From a checkpoint of a small transformer trained on Wikipedia.
Size: 11 layers, 10 heads of 64 (2 for keys and values), vocabulary 19163, 95.9M parameters.
Architecture: RMSNorm before each block, tied embeddings.
Each number is 128 + 32 x the weight over the matrix's rms, rounded and kept within 0 to 255. Layers, rows and columns count from 0. Numbers have three digits each.

# layer 6 MLP down, 640x5120, rms 0.0379, rows 135-243, columns 1152-1279
133135156081153136137072091058104112150065153156157115117140148150176151149086053140137156087081138123094128129180181111133086091177145103113166169171091130107160128168124136131144096124157099180127187086131128144096126115151153134133162159079165147111137128127138124119131128065180118123100123090107153109127153097068118129129054138070102094178178205151109176105072154159094135154129
140143149144168180115159149131156183136165109162103137066134105136157101168118146130044133125109137132144099113170119106119125113132083138167160142108083114119114163114110157118137143196108125142107103133059143108100102172132160081176123192092079146169126145084109144111096157130098162090127119103148103107113102141085092162127121119100092133067108135167139113082109104191111145111128
154077091164123160172156130119208125140148136122098178204167108134146068119062127080186117172097087118108125142141156129115150143133061144131188108081117099088070133133175094128073070150097091170128180147122100110174124098114116077107128128145113102073135141133126133148131107148160131114125191148064126109147112118169163122104166146153102095131098140119100030079183055142168076168082
157145151155173159147126071186135150118183129181153132191065149106098157113103153132140167120088175155103098178109154121142182145118155126129147111110138105142152115126128119122116098117095177154148091130123153160145134135133154113110113170137110162146141101195120101053123147140118145130149224151086071116113141078130163068152069187149145141141103148125132163153134107196103136157137
154085139141170125164175119158164151105070106093158168116080120135156182131122134123129120147135161108173107126142082078091099103143085138076112099110157136127164116110120107109121158053181124095139133082155104134191110170112118202104133105097180093118125061127170162156158146122167108116082136095155214084147199117091118091140101100145139071120098111076121129077169140129104100095119
140112116183110154154137080118088100079083115124117129142139145067100153122143088070125101160038135107129169121169054088120134117092119072142120199109220096141118113117125072138155127094089093189104116102099160132109105122132156064133129147106145107066148075143121086152130082093103126149070161166112064066133092061055130119132129134149074074112094117104118149108128072114100129131174
113164124128135143071112165123184083152111134095074154127131152111088122134164142111127146181129162125110134169101136126139154144170127125183097146189139163098114133171100143083095120216162118130154126150136054152137102194151155072122125124117144110040132138111147117107069092204098118125123126132092155128118132130185103138143126186093054130103187077147115103129128079167125150134101
123138116031148125112149150092127114161089130159127146128118160103094157092128154120131154133053115155087122147096147095117171114145176157103137105121141105161127107146046112072175107133131187124160133073132103179090176107146124145167098127143140117109095155102094126130171218116077093180114176155092152100137056141132102092090096097100075125166147134158137182114116127112175143128135
118150091086131111108187098148165133119095093127072076149123112141147137154184144098177122092113158171094137129111092140150113143181154082113053096179115172152134058059132108120081073170048114149116165117058094163181117101129158106185145205126113098127214149117183171161111158152166161141131106157088117147119135101117125070113158130123182175102131137116105120100164101092137155130075
062172095088122132106135165105139166098122164161110124167164159175114134115120104156188112080134115160136146153150095176168122091172111139161128091086063167162149101122167103118102052172055128097114152163171137139094183105127139125115117151201176089154135125157117142131054105147120144119111153161115136083144126139117110111084140131094079124126146048137151083168162145098129160097120
127120143113100112081069184139156127147097051114111141116101100148119123138093109101142131155088106144155135143115088121068082189131172110175122105131134056108069138137117129138140051098106146119107106083147104133140159154141117090102122112143159103169089114129125135133155111199185204138110162121174115088126076109164116148171160104122054113178197121038125133114163134111123108070126
109135097147085087117175086171109165119100064124112185159129185150171128117125199094140157081137128181143096121115171120144145137152144125107147093110078168125107146178105135152141163104099123148114157147126086142189094146138088106077132168112122079118126202132156145162156213133057119146098112121100125125185082071143134101093121066113181126136127162097115139117148128185137183080109
155078157074116133150120039196117106164134177101102131152120097079143155108121100136125095111122160100168096095135128177129066142143136153136124101125090124130096132144197079146138134083047184156164108116208151195173109111140170164181122120178089109061158147087144095141160134114190117075157134112127137110120171069077115144177146148091138110146070132120100122152159110090098115108213
172121195081120179156093131165200112159159146136131104100119127093083139141150181141120090141205112165052109105125168117108155173176112165179172182123088104127152180166130150118123100154113128156165127103152133065101168184142201150162088143006149180168133177127122194122116148157227120143219133195132127137094138134087141120125137120124107150142125130121154132141141110106148135109165
081132114118150132111117129158147118124116130120085134168072074134178183130158073194112124118116123125134170115089116125169136151116079159091109139124114122141117181042071096107149164116117164146190101149124150086168145157124109128088138126114138052160136101090166104108133169114049141166179122202139160098130095100173126112162151120121152135085123211123081103142161163137193068103197
129105178138138119124128080158101144098110114111151107116159119144133082165158129134110103112216108112074137119097100108154141118131184144128109187078116169091107172090134131140095181141184160140099112138128115164171170153121124076065136140061159165104145081102106069097157151133105182107139157099066069162119142108108102106081158102181106092103138077140107075122159090085138120137132
092157119051087095081134187164151075162124098088161151092121132119108170123098166132120129102118100121113145145092117119141169121158129159143182151130111103141172114134096115103085127140176107138128109141139179119194094111100134194154114115093111183127142119123126110139076044134255182108137130196126136083061119107126144132198048167166137179162150103143101081140087072121155105170187
131194144130197106135146085073117119093162129112112137149108056096115154107118130130087127073072168111168082185085122169082127122123098177184063157153152074125125225108157106197097085118153157068148138168150088136098127122163086145163098144125110164204169207142121100142180140192184153105216086166114140137109140164090144080112078114132089073054125103118085122095129127137127182145146
138116147114121180083155191091176123138111084048124143168109122149179107110101094137112156081153085131151127154133104150124074133144134114136165071180123116072109133118123169106147145085141177120122076128121023111062116191106099167090133084077055117152139122135154184148128055152220146091185121081137072136078154116046096132092135124162095105107123153069113158123133113142204074013136
156116139101056107136149118118156098174134166111179172150122101049121147096171192132151151087123111121135122143131123083148124207167147130193158146104153080150130115148131124159127088101079086219146154083129116140119096074140026116092122182177138057096136174113110104152163096135212086103084113172161144137070159082136091144103127099076162166113095121110139133116157195124094108138164
153127167168163148124141131135153104103165116136082141104111147119101147091093199110114112145140069152132139140131119158115091104076141138141146104167157174160144152120096137163122143184092144098149173196120157079124108108088108092139126148103088137121108107125075082119103185137077073156111131101094150145098115076219127104128125096121128128149130152074139127122127178113150080105168
143142148133130104106097112148115100102132116126106176166070142098128145098094141139092143149069156155199156155062141153110154184132157143135141098097086142155128155072082164103086074143120132159131180138094153176131150172199091129152157161102133127184165160106160100132105148161166141086119093088143112121181115103119091133102138131136084097160177162080162060134114176165104138099166
163145103072103124094137078164138065098137109145147070119155076069156101085107125159128186153149080138126112128116141141158109199109126146134107135122122141118106127135141182142108118090159169158128121087111086237111115147106111205110067151166127139117134081136130108135101111105164120128132132144161103134155152114133125092085148146157127088124125140104134094118108107138123105086138
124165148131133177166140168154112145143148121121177149121113080157157153122139103129123128128202115088100105188122110188151198189133104132081180175091127206147106123133137165114143060125120115138130122087135172092124110124124175228103150118154126045118145134159157138148128082103183114120105085161196122104154142167142133113059136131111157151106141124138086165184113153119135116075130
216151131206131135094097159140100170091128129130160114080102099175117131063120178138120106095098139138136132134086140156150136124137133106140167139115075143137166114155121177116145114123194145141118169129210107099086148125127104142117129154184153141148156099177122191162120078069089120141122077151160109092089122140124107095144145142147126139129131118151069042145172112155156114149102
126123102089145157066118136123137142134142141172175107133141142071099153136117152120139077050224116122115119096190215113156115124232102165143175097152117151148108095119188138068127143181111143133147174078061126161077106122110148100136175127141118092157085146140173093189129176187126147159097170127133155170167134128180100118118155169076120146186097155074136110164115187180163111123129
133207095176120131190120116109148027168133152152117156125150142175141116122095115099143174111092168098120155158116127102122117166106154094080125108149170157177098112126120118132121163133106110145158109116119162144165128142160186092088134158117077115086168106076155136109185156117090075124131114099110151163170124102136159124074144151132175081098149089128099103164111103163105113141189
082123140108130092076130153126116103145117080121181121134159165141197144166115110140158108130218053169060168056119100153136056157112148130163138134154140106144094126171156111180148116163156140138119135124122145070169109067096137068104129104179164091090145130097169099085100173122094095113097112129109140103173111077145112100117111053129087132129109116094134130158123174134110128103150
106108101152081134154104170131112124178192084134148107154122109105121166178209030185136154147130110110144178117150162123135134140149146124155149131105175146138121118102087139148105204169161125162118127087125120158123106135137105157151114129127174150099124171121105086118077148154103123177152123109142085152183071089114132189105091116123115047177131119180098088183170103080094075165069
173089124097177114135154092085142109134125138103146095120142160109192147116104098117174111113171120133095120100071087119140129209117103180160116179129151153105150125109181135122129088065105111115075122103135148092132168084106114108138117166184117162100174120108102197131144135079076100190105122167132183093117117128149138098049132128091134086155183153152122089103098183140096142108104
085111180055120173155118129141113121202107167124124137145132137156130142117121222129047138158164050148106168101108131154136171126160156181100077162117151167098135106161099079161130152183108120163090201127164086152092151080141192157198109132166151099160079101143118134138123135112080146146168120127131141114161192181096155174119129134183129060105096121156123159091154094113140093176169
101102132141106134088147210182136149124166078148123139162164087122192170184114109120098136116108044142150150130141083134117104116154131160171125139141066137120120069141156154142150126100114100113193139117165119076092145173191114125142134129180075118135136133144083171129185078150160127140126147139122154141145127102159121095186161093183166122113148162150130143147105135113127103131125
072065137058178119068126161126119102124168147128096101095111154137092121149065137105136159116140074092179133182086127118149143102123116104147142124153141132153145153187103102138145151182103078158104123123071112158136090147113198094072175103159138110145159074082139126162132085121115167146133133117161181135158093134112174117070106144150106135104106154112061120124101129107135084106089
161106130204143159130098080149183171109069133153103158045071133136186139136140115077140120152168121158171121167148093105126047100156176113138183143150098115140155126178161158100102090118163114162139125098122141099127113140088143133104097156141142159184129161107108123117155146097091155157066129115085104170138182123120142133121095165142095175135052147116170115175170100087164136092092
101066151162150123128129201092158155139112091108131146145118162153175109140101122125159098209146160125174103115115154085172152167168142159120092183111134122062108150167132101135132102103149170107134094122125104117137084085106175128129137110177113144106147113126146157140082068167154108098119088110110095159147140127088186096099105153112099114154141101124088123128126149121133135084126
119106146130175240154111075128091137121148154154068130127173135136102106082147162176140132163146097082093149161117104139211150132084149074128147141090118090159130107209109127112156156110149083173169134104067152114120158187117160141070110111148160167166129135126110115091108151111189154080087111110079166173129131146145065127160134141088071133084156131125123153145146163104147102128178
084104142061119166152152193096130116111128141092122153133128088154088122137143087167121083161104072152141118128171151145137161075101160133126100150111090140142123131220133080089121000065113110205134135113123131070121113176134144016130158097152119124118138181175162092122106112091143199177159107145177124110120118111156156122122190106075131172129121104125144112088152130118137191183141
147102045097129115207135110095117185183157099139130068110091095085059117128112084109107149125132184131097107114125151176173082155195169121095182125135144127140143136102159105102198115112174143148208142180130123117135136081104105155108167152137126079102149131159142142132109143131170134130131149117078107097124057110130152134098138156170168116139137112148100099133159175132174128123120
149136146145139105176121134113107150156114129086135034139150138167123142179098131141118166142124142147145120137113112080138154140140140115177125176176137033127112117129172167116153170091132155111108114157147104132065129156154138102157149153089082146128161061124158114181132140174132139149162186118137125099146084130142187142133124162033110128129091117157125061138117135126141116161105
106134156079080160089081113152117087113166154130111125087113121124118139108071118156162101094144120126148089171113144103183176135161121104085142127174118147156116128090127099119114097140120153097140120189168138122208132149118115162192159161155121135136107109158128141117091204063122159085125126188141136147113159122115088089184124164098133174167111119154211067141081151152112079164130
186101130082127121199107084113156118118219134121084185182098111124090136103174188159128103116126116100133117143146073169103104065119128099208132113094145156136134090131138168169078194106137115138138152075066099142117139114144179217132162104172119142160109123101092084113140109104116125137127143158191159136107092147077101167140099143097097119119155133191149198049112093136102079126127
122085100145160164148141182150071140139143133141137151142111176105095118120119141121107140110150111102154130053098150072110151106074114132173074129148165124085148111143178088111136120140088097177136160128086119115098116181093133109123094107199103103103171067139144112112193119079052154126085128122156133107166103119069118089124173150129099073118024087112111097147162174170127124176120
119117133158173038079158138182127190108159149122124147150158184103116144162136118120133145111148119106101115148075113108127091120154074125123125095086131192180119167143080134150084144145103142103147126130123122138124168124108160157139125139157112119139084151139081124148093108171127104155146145096100138159167145159190157156123116079187138137145131181163111134093057129108130119094114
132173130123173134100171157100097188142139165146121160079138164116152175140160134097156144114119127082127125117119092130115104152117103150116179146153158136189083114154055091111166074098095194188117139145169156117149123064102114107087147141068111162090055075163170082116099102140134116125168193115142153076135127119075162157137088123222145152185131087188126186145101148081140174106144
165157084184178113159131131094140140090139185097148093183158136131099128181146163115137104103147158099132124133191132122161198113093113144137087090148153143141019147149161147189141080182095114091113147083139170101095163128166162118072109103158088105136143165122108045132131174123141175152100080128140086140143143156117140129069082188103099117151109101133066121131139091133146146148108
128130149152139160151144199107148181138126131057145126176148111134152086115104173128179164124129104147233095116135190098162079159131148124131150135153126162117126110123127115123133055115138185132157120115074125117049105130154137143161110159132093112092150160111153125129127109137107110074175167118131146123162157127176103160112100096150192075105112167087063094146098171128093134147188
111170118073195158141093175125110099162086163154167103125108142163113127120120105124058117109088143127190115136102123091127114111110144141083179134147126098096111121093160118155161156145128121114095070116104170177159117147164157131113153125173130178165103083169162123143135145091169144133087110152121100149139120093106085134163097112164124137127127105144096189110158116143081066138179
064156127056090109126132214108084149134088079180141066125167121138157184169114104117133175121090086180191163134104095152112105137127140134124174169113135147127103119178130064115148132121133122142165164116143145140060127145145160064135063102064148137102114091089148118108149109084147140121140172139095122135132167125146162124103130134142162106178141201181133143113171169183182158137155
078126070118099123091141110142159102150132124136175113130080110125099111116154127117148160104107156159125169130080190105117151105120122095089139171104171128130111117092141149167061138137087100070127092241156105152151141137126123134179136038116143097145104092132092150119149196115044144116127123098160188104125140126157200119127152020112132123171109090152126199163200164117134157123139
116096147094115163156142179144075177149135040149168124120189081129121092097066118136139075147137070087152112178148124078144088182106112125179117105118132107167128105112164142161111100128141133109157037135134191156171105161087119086093071136141110088174128116142121131208118122029103141159152113093121147152116071137104121078151171137145156136120106181091101182118116131146119127117160
129129127206151098120145063178138119155154139113112118133078138114144128159112147172088153097113109116102119126129130153128080159076089136203133148119165106141147142109191118125126138086144125124141119078185107063076144133126144120172135175125094108179161170183168119127155144151112092098118101151141105163167077160152107130166130120098069160192160195106178125095082145103157077144178
152107119052146140073121157109152156145149152175111126119109169124100130093107119153110154117117163159160107171130093142113107108127127079151150091116137148092140091132131101152188067131114050141093146089151127156177113114085110150148136143139114133098139134111060091141197123126152128144059159130189100088191175144114143129133152115129131134161136186086144120145080096156087137120107
122132114111131155173151106112087106143112148112159151175123138143151106089128134130087123113159119111036106154071137137143126141118146161126110156116152077149193140120163097118094158101114100123153150067164090155138142151136091134201055074055122113125141104133118149127151183176175129085145090120099132118101122112136100127159110065147149094129122136141074197052146119137171109146131
124141185108096118098150096154169127180138128109128080106138073078171118094111144162104167144148143122113189165102137167158144142121138166124149170064136153085150145127140118089089133113120128127138130053112159092111110132156128123184109141126138100120123105145126107121088147110082140110145094072124103181158098073117109144122093189139064109110130091068087135105141146140103113073206
134043097142109062192123085085125130123144163135044146101133139173124151148139102168135145120206125087155152125123117116151184114131106144126085131128138160150136130157135171110113185115124189132090099180125168131072098119165174181118097102090200049152158173122138084085150172142183093132152129105075145168130082129052107151060151174121182107132112108120133129114179165095145136083072
129162133227130090123120065160169153102108125140129106127113106193162129142106106133134128118157108169112112106124131152130163072132134172144117142093096118072139083172176140132088128099173128162120156166128074108144104187115137057146130142163139100097124128105110078175143119124139098152109087138156100054114102152058104112162163116155070124114092103112120088120171089100114056167151
087106105000162122191175092085131150097120144100154184127090144127162114182129121113115185147166082115171133115122105096124105175118115118132139129165115145132146110153154172107104144083091147129104193141126142076166152144170143103173145126122127123183134090121157061124158124155120143183125085110148082147143172143021108135098127130144126103106176130129093123132146144126126174129058
167136163214079157128114124096113139169167168111081113126141073083134155148124102162173147069156165193142088142114126152159121145110139106182086108143135150103147113102081174069139096126157143151119119164123113099083120185077131134083152107074145075123098132129134101082169170114072134125120157109187118134141182145150160127145147107127092124125106099148157146145159109148104155163248
144163126211101157129110166135115121146121072099069133195129106127145130112135135167106145158136142081078111126124137135076164138079119087109158115106150159167095115175102174110185092123161155135101142163125151138163157224129148098085168107098158078144155174102093142124089149099095074131119184131077164086161071189096141142119147116103113140104057115136148127080177155092201115157130
092112104120141113163131129100134161141161088143144111167130154129122150113142164167196115045075169112136178120096148167128101144132092129110105057088165095116088103134134090090142139106129093150142164153102108093080096125106133106100111169124108134120090140127132127148177132096162137162109204105153170152158090172109114132159124158143125146165153108176103133108141140168135158131076
108180129205125104100108131155062155125056155149159212074114155171158154112139184158149084160199182138109141101144134088130072084097120121140095166146147045096129104155132173101147179127156126054142108170129141182136181109172125130145148129106148189172127143078155161122153123194095090160154114135200097168172092084140124120095164149127116141181073169110178125113098196065139110086147
098090133084156131112175142160117125164152159153167203124093190187078178097119098105121056158056136059081101092071064111193074091133128134099105133092114089147082145171138142165099083104171132051168189140146113085047103127129152108124107149136118133094104163181132174125170100148111105136113186101201138094148173038149109093136108111113091110224134077117093114113074188136186098138158
176089132181174152153126090180065148192057117206158090096136120085153122126129076122141126164088098134148169127144131091154096199188176100155183110151142102134080117127177108152167176133112112122080106185158173121079102139096129156116100127153137100143136102113144126111102142118071135164126130106118120134099142123136106146148132109115149134121110168143162158067151123155077127124129
099081133176138120126123100131118104152109122117128162124125137143142134183171100142144120171078085130094090157185134141156096163093132136129104076116158100128136172115177128146132101161142093154183081104146185162193110135141205104133137145140096159184172137128082173123185155152162191132115175124096134135077144134186145144127096112199090113187151147152156255143177137174077143129131
113163117164140166107135194078064095098069110136126121126158135128165161088100103067120156152123151162156163180109130183132086148146147134062136131113106130109128163032108133166151172118159062158197137066088158111108097127052107141142187102100083115105144124137083129090056144145188132144137102135116097166132158105155124103122168079130086093148140081101118123144119118102079126126126
184131103133057165164184175192157158128131123114082120111130137118163127165068175083092102108098163120129118108149161153113153125066087157188133116119099171089097145160128121131128172093150121098108148128067133194209100126133171230147134099124164107163114120147118110136088173112136124145175060088093139168116159139115076056192161117142136160133109105128091147140147097150119111109090
113104123140156164147141191139101145125157159101132109114138112121169121116092149049144129157077192101168168153107134111145059056116117155114169148138126147141122100163103169106095116182103123185173176120116105056127138084143101151063130092165127074117102137188066109118115085148198118145095086125163124091135158097149173124115140123118125159137121126176134094151121097100206110170141
159197120136124129113139102130099108145161166156135169170180180148122062136152146127101116147157149093131129171127083142154154179173141110162122145086159139133195134087099139144096077131167132114094143115071137106206095087138107136091125089109147117102147085128151123106105171132130160183126150098137145167122077128161135113147137096181121077130120153190136109153187171136068157111142
108058094105133106105086066143128132098124137120046157143164115120139185067128125083120141107178119138113148146139172097119121116145177119118089126186114147150162112134186152142138094142125112141164148131137116125151171085184163162189105114083123113120107131144145142113144177165084118163123104117120078133112120155069145116090134118169164127124084156166104159130085060166120145131165
089127097114133172086134176086143115129065079107121127093150108071119156054161091158149102115105150149148180108159113106126114119159157137074175095119140075141127122077134106104172104131108063181111112070124127086117096080082063090138135145145134081079090104146116156165095135103165146134112112151141146165123126067113107116124076118180163103077126118110092059202162095141126128103127
109145142130160145092110175129165147098126117129097141114134173133154132150079102156100087123051045150151105043148090119172125102122164141088099107098126201114167139197132114102145117151131123100156100123168152041068119180132204065181132123136109138135094090158138094098100106117171116078100181133172101119253200131074179111127138079145135091119125120061146163142144154201166128152180
122157143189122155152148090182149138168112117187083114196161138108102131156120107176193145167190100115142158159139109149137123153102094096163173130095085130112089100201137118156147118136154088166118116144092114213072125128217179141103139083121070088217159114129115115091151125127235160096113122122081099144121112091121135098122144206150103171160127139095109126107149120152107102111108
074128100053099115202163163155126115147118155173111132113129164184145164072143091138097180092183106099086136217154113134103197118104144137099122040107109095108163074140162138111145131125056164128100133091140123058147118136126118183152111108081079177095109146124084169126129163165094158104084129154102171173125141085169101070154106172079077126109164171075147118122174149140168117113137
158103103195135132136130099210080136135110146137115105156108125102070107163119134171152116119108128144111158144127106109132164119129113094103151123137109143070116089146159105145130075160107174070111128057172153103045049129167153107148135158093092078052058085116109111132094076079131143173172152135131121113112162131160072178113101116133103070128156135068160116152136154087103168134151
143140132130164144158112115141100051156074144141134114135110118156109114135189113098163105137148172109088125138124122197140109143121147144139066128154086145167067149071102090120035151151132106143153146153125131078110123109131121093139163159073134171124094123169092123141175150105172136090166150075110142132093086071177172117169146047140075126141123046103121110111107078130108124143143
137128176099102116143106188107096140141153115134132143099176118157189030124163143128186186160102129102136133150099129101217163147141138165150085186096177112174174130146146122145172113103109093069134131098152067106159128128153127123067097176162097122158173194086162155139118155121104140119091154162147105140206136112163113133143081049181168122102133162071130153175141167190142130104122
087184167204160160167090065112093138095135059153145098113110146118166089115096150131106123167069111111137105046181122168151164168141137116123171127105132121125160137167204152178145091121132125147133139167195125091146092116135114103109064129132088126168144123107119124101226146129161057127095120146178085110101202058108130117125112123169143159173166168064154213100138135201100091086077
165182138145156114132176145160083130168138151104225108120126152128146128161140121115163088163083067148167126124113110133105070148069074143055094131066166166149080134107169146103128125115124111052112129204121164167076100176189135115109181147128162116112168140137092141128129177149203114120188085124168164142187092156140168152093122115170119147158135116092163145130160129143136123141152
155125144106138093161099084121091126144182110114192140174134149149092068127118120112110122112174124096046174101138134132114135109106081132132087131121134118076172167147108113062115131138070201118125102113128163168064124138085161117116073154160146080157109180108069101099066086064211169167139169136154162143110142090153157171126132127106177105150130110145114147069222130153102128149212
114165103172142123255176096104152083110091132131135125127140113162101107148130147187190183114056138196128164137143120080165151166122150173125178165146114169140084154148085115104091044125073145130121119144165131097144151144125190131133190177077200140155107089137088123108053166132055091174163124154145128134178129124180118082133127106138117188151117166140134133133129133126084123197149
110148107112134149176141121128129095126133071108117150069106099198157179128194131128150113147168116168104144114128127152116145146124138186095135166095167180107175151141112181100131167134113129046063161205130092103040162102178118057063169120120142161087141114096127127122071139118111164124168134129110126154067114103087127051202128173185102124140128150105113158110123122112183096163135
090144052176128116112187143100163108098106174115131143162153125110042076106118134176152124152116158142085091130117119121147124156151147129108159084132110095139150118125159133119151141151194148149102097104099177177136138072122130170123092125136121128075113129105142063117148143092148167152145153162088161148121182130165112121115110103144169090181126136067134132122151160091106132126118
151099066134090091086132139086149118130153145135105092113141120130146159048106083096119082122126117134053107173081141084115170136094154192085170106131102066116147157145090126137118120114124129121199127099153104219147110115107123102088172128131090108156101149144139092114143139099125188140129101103052071067089165121068052113099130153120120124119165103193088131100157059149143095115183
129110133075131130141141170139158138122124076140181145194111141164096129132042134056133110102199111119162140130151101140142051131123126143095120092142101116109138143228077091094126162087120115089091063111149134117151071117078132153108132110150128130189158132125151104079148137169165128110101137109128119066140109116125162078126109148101129195146159140120131110090134170195144138148151
151081085054183154129131121109146122165188167113113114073145120169143168198121123073166134164144145163132136136102114109152080183127129118140154082101081124198138189144113089164091093144168134127135102105106092076142103094163116142155137138195138125101096094143156132109113133086099173147156154147171183125089145147085110110072118152140114114170147096115124142206157128127179174144142
138149112056155177115119167110147127169132172149100062126114126176161133131102145137088155180137132109101135112110128156132139118114125121122110125173161116172163160092136196096141151098168151135124129088138138140129136186112107129121115190130194107121101117116141187110127186118162136157134200145168067116133137156136125185135141057091150198094095169109113105093134103145095086121133
140064103123043127144138031103112134143113087070173108137117111110135103127154155190150167124130101158151130121129116131088105106110142149095171178134163135129160119162199119145126133142088106117108114171115152090071080097137107177133119136118143112113123147084112143087133194127200108096151166115197134165114176097095102152076138173141158195126102118132175147098079181184127115180089
156132139071131153137125156113144102173134117075132078129110208177090136079139145155136157036128165180138182132116206124153162109165156119125118170096051160117128168103108157171136159133171113133146095114151159118083137146109130156128114150093132084148175118081073153115131101174171057082146160131078097124114109055158125097140164134104117162166081142136132106187153105151125137051131
141091126169133145118172162121156175122118130151130135138112059209094110140137164125139077154184166102200122165151135134095070182100172104135170158133164150128135170087092163104144088165105137164128106118105097123164123088145148109163098113121131099132133133147168128129124100122134176177132128133134178133164148174157134134144148160119176116155135125093113128173193154134158157107098
214090104173116136139096145122132165142126115159086119143105157123185141067129135116111168117163156161092132139073100180104145125108141065120151137114126162141128156104067132121118210093146186153084094106113121122095155072154128151157190136175125150066107092133109094134188106110118157127115188104114112083152157096138121167110139117148100061085092122113149181130147118102131082180140
110119100095144134149127102133153124132129127090148170154145097123085124069144162085124139189068195135084155082104157117140126147096174135148162152132132132149149119173132096128180142133169101146112152142129148091120135179141076112147196120189157126092125100136162135066124111102172123105136130118150127103107126131066071097116152091114117155150127158084144093152140128115151118130151
205182096080145096167142145089175167122095110109153111102148092139154091136113087107125141073117111085142115155108080166171163047146174125163118200172128118117120160120081168166133089104104132191061183152182127099151131113131222025119132150131089132125102107148161145150126121103065135118150124167154132126063064098122128135112048149130133133126090129085068186092183129111132136114116
130153139144149118123105146090152137155112150147179156118160064103142131127128155078095099141104210192112136111137142140163107123156123126148158133089204106133117070066167113075076161097109114125106155184180189098140141123113166106146161101092094124124075132134107157186205191166149156082108131105151155154063110060092074148115171083155155155151142181112161081157163098114102134103115
171134133094176151135110177142086143152061104097210150101130162187147137120130143109101129127120196118127169099150140113153134114091115155131092138113142116142133109138133138136117098178120114101126139121162155101189129120080116154112070168160127155147136112162123149140141165107144109125065131122119145140183092126146114103151103106138122089136140150067120115135073149223110180148095
082129117178134078153097149155170156150158135145116135108101109153083176193179103072149141114084175137154127155118147133077124032182098076119155150126115100117128148178166145149112103195134090080084104114081116192198110147128102080082172106181067142160129147117156142148183115159153084135085062149098125146162114141086123103151136117091192197135170140143133156160056021114103136125142
130095123090094112134164091127092156103130098068127097171113152190081147079141109090129127141168170094187101118102121126108133140095070147099088090147141117100127101081158138176137181160132133103210135140140112125150144159124116060187125134101098134112103169133113167098015096148167146159139129169125116153124147146130120131053076099096075163180127047104157155166071155086126102099132
150139073064174150085137103121161164159111123082113150073095112115135132131126152123113111140194161170148139138135114083126159153123176151184123088144088163074101111145186128095143164111104131096158164159198139163148165163103170155157072112169160134127217104132150136127068107109111148129120131138117095137215162101176141126163151112155101137203180183157169127097143144129135095148128
138159115139098151181098178111105142133171117115114103098130072133103129109143080113104161171124093141104076120128061137084129106137105188116124117198138084142165143110117132094113156102094119084113130087202127123118154080155099118132137109126071143190139179113113064068063125137203155129136104084139140091175086069143175196069105122122151149100146107090103139129121176131130112120152
123125081129148097123078121150112182123119170082076125119183079106126092141146121162082149127059191129060094152124152149151176085153130109127138116158164133136132120095103116078117094145126107132135135085093139133108166192183134097164113143114121125123141099165146104210114156103122139144040116127145136116074083142096090168106094157214142128079195140168118107138154134104094167090108
137123118108181112119146149118143132150097126161126111127137112181128141164088146124162117125155135151092099152123202079113092100159122084076166179138113161132151171150113100188144171116132168163142091106167137163141134137145144151117132094124105103115141121085135060130093111156081142064130117148105146177125144091166141099117086095061178124123121129155064079116166153193149089140179
141066124118088143123125115116125121156153083169174101119137141141107102144127142133091193069159161102092152109136167111154112153174119150097137123145095093145154197171109157087119140105154086124132120106113129137204152116122105088122145093144138174126116130122181139101168159095160115097147153126107110152124240096099125125124100170164140169115145098142085239146112101113168172087116
110141159147104139202112188129126143113089133133159154151065163129120103109164177103108154113115107123059110191154100137118165133153147127105120131103095123110128132124125152111139166130136082084169120102138186187098190101161174106096129108098110089119141171163115094141154130223159155120077117106115131107118115144111219146159096139136162066101131123108113134135102068189096136104105
127075140182118149104149140111127061134106124247131100128051103096132117137126074136109127122197115126099163125160134175156150084139152128142129166095151139167147121119103136139085160133104112165093190173201135110083101127132130148086136142080153135120083142119144150128154103112146109132129117118069118126095107189147155138135182128133127124104145125086099105102114140130141075186102
132175136120108155124130191171130187104130123106087100092159107136149081120125080095148154106155147130101097155106086201134159104149106151130120145087106104108119174127123159116101093096095128135130134076160132164157123087071135131117138114110154142113127191106143172179066106154187111194085126139170092129160140090114185126149187166109150154134118129134161117115153121130111120122154
166138124132137135139147169114189126130178102166066083119141117129157130135140108152140070133146126153169136148130132158088102064066115070139082151162103149132105161146107129077145077127159096151099119169117138108102124183145151089143131164098154145073163116106135125146073091086160148062106113071147137164005121110152137147090150198136141076111138164186142180103070043072066113064102
133128143144138178130178077120078117111061133156229184144051178131099104140161142194066138119190146110136087167097142130143099089099104090166109089129105102177176147176160168113116097110150129131104123203115194140130083126108118140147085139112119116162121162105136112113120139142174152126205101128153138105101087128181116113091147093150115175094182127121121179177132105140165109084100
180147112152061116090107132153139105148144168106140146132171129100177121123158118149144111160068130070103105059120135134143099100125113123138142108165129108125129134143124114095097135125096164173133138063138088172073138147158093139132143148090125168099131126187159175138112128108098100177151108171115107148172070174115137150107111169062098097111120118153110107152052104131130153130115
127148085186078123107137112136074137166136135101130126146163090138128161141116116095132093116163133084145143222115138084139114110107166152123168083090147114195162117188159165136078166130132151111159148153140157151124105079140163116103145138120136119112126109120133163124113127146112157111123126141139088113156108106096068139138118161139119134150055130133128133134127137163076125111179
153121126086117111167155101148097142144129083140122091117137150088175101171139100095094184116163127113134118070084161142173144097092143086132129082121117128158117153154127110147118169116126083157092108126092091155228170176120149202148111124133130094193137149146109153123136067119155165127103171154133103111079147144101105076124139162127149110149116078081091107159157142112140059138091